config.yaml
n_layer: 13
d_model: 160
n_head: 2
n_kv_head: 1
head_dim: 64
d_mlp: 448
vocab_size: 4096
activation: "swiglu"
norm: "rmsnorm"
norm_place: "pre"
norm_eps: 1e-05
positions: "rope"
rope_base: 10000.0
rope_fraction: 1.0
qk_norm: false
attn_scale: 0.125
bias: "none"
tie_embeddings: false
parallel_block: false
init: "trunc"
init_std_qkv: 0.035
init_std_o: 0.0
init_std_up: 0.035
init_std_down: 0.0
optimizer: "muon"
lr: 0.00901
lr_mult_qkv: 0.5
beta1: 0.95
lr_head: 0.00601
grad_clip: 1.0
warmup_steps: 200
schedule: "wsd"
decay_fraction: 0.861
decay_shape: "square"
final_lr_fraction: 0.1
batch_tokens: 32768
seq_len: 512
doc_mask: true
train_tokens: 145000000
steps: 4426
dataset: "wikipedia_en"
Each number is 500 + 50 x the weight over its row's rms, rounded and kept within 0 to 999. Layers, rows and columns count from 0. Numbers have three digits each. The size before them is the row's rms in percent of the matrix's.

# layer 7 MLP down, 160x448, rms 0.0625, rows 109-159, columns 64-127
091:488533591492436481475471591489574497435389472533626502478560594468422464513418530460508526499526563549620465460392493438499457559576428507467579584549479474508474588445524440498527582530458458
093:474467453528472500495522449513353498532497406577519508529527564473490420607449493500615477461470606533545512627497510449502488465512579498506536433519538514542467519537412431499437466584450516
095:511500542518498529504427497532581395517535449501525496501440501518488521489565482503548520505495418542503556468583443529400570485447562504579512551510541518503484518405516541411554366478576396
099:385488461495576542454469485486537514510451434434461501397491565592551454521530528478627540349559506498528450505501502496405513466511445492463491477361562474515498538504512538562401481418565513
092:486460490437402461465529490560431634563530397482502459463518533506443457493483390383442493519459446464474476509483436451541531501543531527423514531422585477529497496545552477507492487590536469
112:418508512491439628469510553492540514555583500565477514492401461418502476502458549479404507596533457481476534454506521565546467576502450588491448544485459592490408554457563453474433566422504520
096:523419472438499537458416390515447482552435566429487475576511510408518582527487528506489524538462557433415496465519538492426482603470527512448518582496422538569523556584570508454498573440511524
092:483522395522608479571528506523563448444507528465501601480547550570455477480460489493468646495464562578478549462484513534505581530444553564502584477563609494442577534464378506456473524456457438
120:505415524465443498441448472560488494568468536502446560435514573541532518462434486635425493480498445466519463478498500498534451549444447489433389508498476466372477527650474519565467401521573474
098:556520440428484499560528547498495498412434439510585516508484460468474376453450562502514529452456534610468503450504555449534499547470482534529573547435496492579537540482558535438534407417487481
094:563407504498483561586460495533511469425461466617580519562462496506481535445569418557552464498444529510518479508535486424513502530516489480441500465562436517472477512516446507476502500578438443
097:522516442548506448526541579389458479483434541455389504466520510479498583514539543554599528476424476398488453412461542390505511452546460461579478442443450455455538552545550521544442455390535548
094:501491458538519533634524427570508509479523523502575526498554524497549692507505475582494522529516431395566544526475556504537468501547380536552476553541463537469484505563503613468469535513385585
096:502526500547467469580432579400429462548529466518564596555419489523529552547487475478439551528493483579499397420599522435516461413482550526484504502462467559570525497482564500472463487469506482
101:531501469551476464451439588454510494520589501515514542558617474590574569504481489536482485468455467585496442517479541570542504411440520461457574527470545534477503537567504434467544545508485464
102:516522522508545338468550479544508522514523466513478462566436485468443471421471544491458509554532551494468543474504478504381485393541481557513487477403458514626486502467494500499470481487512482
107:475487451440447564482517536484443476395499531543500497512523420538457421476551553480513490500482415522501503402477530490543425529493485446475515517553523540463465545448474530410510533375506394
096:484582415493575509527575532557539510525449556513459512554471477420445474521540582458537524471495527556461458502388479509429591551530636504521449449469474517453574507473467490506555537434482531
095:556505562462389435434371512492433452519484450474583424485449459499460465533549497484438541483488562607522405455585461486521620526455486430457515527535518571527434487409601530497542590490514494
100:496509478597469492532608549485555466465536472510540438519547458471607444558511460503493615471528564476433571429460587626471590560501553477467568517494492526542470566468568362512479483462512466
104:471509548504483464565471529414570556560502535500642461546558517441459501540608517551512524502516554574469520539462466469459507415577502475514548462521511498527554453507386485530571544445568560
100:581449603492483440498502524476447530467519453520487470452506581525530466515467456527454554498529520512504541589488540495562410460479449501481547445558518506521402524493447536442538444575414586
103:478539446518492521567497517532432503510588480529540511641410463574584562504495541471467483528548466552459546529429472488533624479534551445519500494461466622527540485489448547518487434405529447
098:532566494382448475491512508418389469456549510480507522405511527432528537429529560506522466446541515446529504477588507471458621508570420454502399611476498504448457529483496533498513514494381533
099:516406383460465592402524513553442432459486528479441457498421395538460491577423421521503484377478530375480486472527516481511485557468430482479555533521518530507439522471439489543575560417510425
097:470499509448583543476527505570525521425523522452462539526461536494450517491538462475496473551598483528390446433466510530515542447416630512537421474498376541556634504567464528515729548494521434
099:522469496441422545528541460489382588488400500407474454494511507530553513436450457476532507601529502522544540545481477470488489485485470477511520570553536539578516572420426475576494524570451552
098:439581559570559575375512517543540465547431493486442429483582486531477433535509488580464448514498503617464505438484532509462462530423521561584512537445394516488500548450498585472508508519505433
092:574496543528515434605431538565494474505519521553493478470543538564493432565535513491436508512500483497485453542502494433454595526450432451471507466453458570426495528587516405526375489437496543
106:435551492420548409526502492502454533476494557486490566474490480502496575449530477516654435473514582484422485526447526601474464551458543501483490477450488491548406498457474590585561493506515477
105:482462513487541476535455541557519509512562538588572534500498401512519562465482611452425477520469542531478466470500451479514542506449495606508476480538562522406477528489568411506459557534544554
094:514422517538401486525485485481515464474436508509476504567534584687412535539471462518544504600494461520606459421543498461562562499562555485500444413553528494462417470534502407484480521479490477
088:378543405467488483486509422559479476464551464525521515413428501520496458558554462423462502459543521493538469486505480619496539420428519391524536454502586459433491557592572474497536414587468491
097:546437502483464469507541409503515554473550481458585435532496523628442480548494560501513512533526409512400524588532505515418452491479584536416510421510481547465591466548518533537534533528387521
098:503436439570440537495518536601529476543432472526544464500480430532403539500562431472612522500386464502511452497536429401602546590492499453553486459400570605430540555511516375506470508441563558
100:606432443398467536482463388481423498572468533510442435562569510535490577439540533502561473473589476494528486532579447554506473492536550606493541490393499528552458537517501456485593527473474504
108:494501469478563583547542442513552489492536458619505471572567497478584433583476491501445492528437558461489455466542510508551496466560516533509435565484495448464570453497554529434408506567491525
092:496492521546413499428511524464542498381511502529493574479458549473437412511590499465458479488521441463499488487444482524463447539503464437440460555504466537475563490495495486439464531486507477
101:477453514492478501370582504504583478564414489466499452479471432514452563535518543525464630469490531495487493543413520513451515479473461515460394561501528543552488574538514488570457472496497499
096:489512523465566540508398497461524505562534471427456511535483609568473621452443584467558485517514489507467550499486542551433458480461435444481436465448523488526541536482462504530494473498530445
101:515471380488490551448502580524479518537547542508477467485514421442435524564634496462510441487470528559449519460516567616552394471544453565540566521565596492439515482446480489612461529459551443
101:541577539465511440517515450466563480509557464437430558467485523473430588553410541530499519590442444447429453482530456507493461452487437420421469457486447513528601522516467451523546423376504456
102:465527482503509526485430473469636543405525501406528519577520529507493502513471432468535461454518553503389487368425534573391447436472530520483473486519534500457598483560533482467497529491556586
093:412525493560478483456501599491479483466470540541485479468557479412469477492500510482514588476491487466557514581475518531484505527439597432479579384459516524508591563386568500523487551535488501
100:487426513513602548405486531572502496449439497535547473514456577424520509502557510486503405561501505527468567523558496500426480392532470526415580526553500527503562468536519623430584478444503466
098:558574566487501456585514435514561456450523476569527549564538563476496475416538503430460429501525582429502503418567583557523492538414588567458454477597414500605441485519507483432521507481526509
107:400549518525524380529522540535505536491571572577597516540506554529644518577491506479485475432614462452520411375507506475432459551574433525517396431443519525517458487433515549434465503458431543
098:534524528541518534477482469436506529469490524504494545577416443492473529458499449445547467485508403443537470456441527471495504536520504509455398509382553536460523514509508525588518453496530530
097:631515503489467404449470486489457587434441488444572565538463521530511435497496506486517595422488399570558589408527515507436444467539561466478545589528595427624520564579516559448520553541492522
106:491492549495476555482529506424506462471484412567554398448450542550573547572525544495525509496542563528492517500457472504560486534433548358512526484508463539506406561487442454430446581559498492
104:525452536520534522601507528482495435530435540500530509494495524528492475498476458454440560515428569494567493463458584462517516428496445460461529571386413483415490570456593456480380464536480438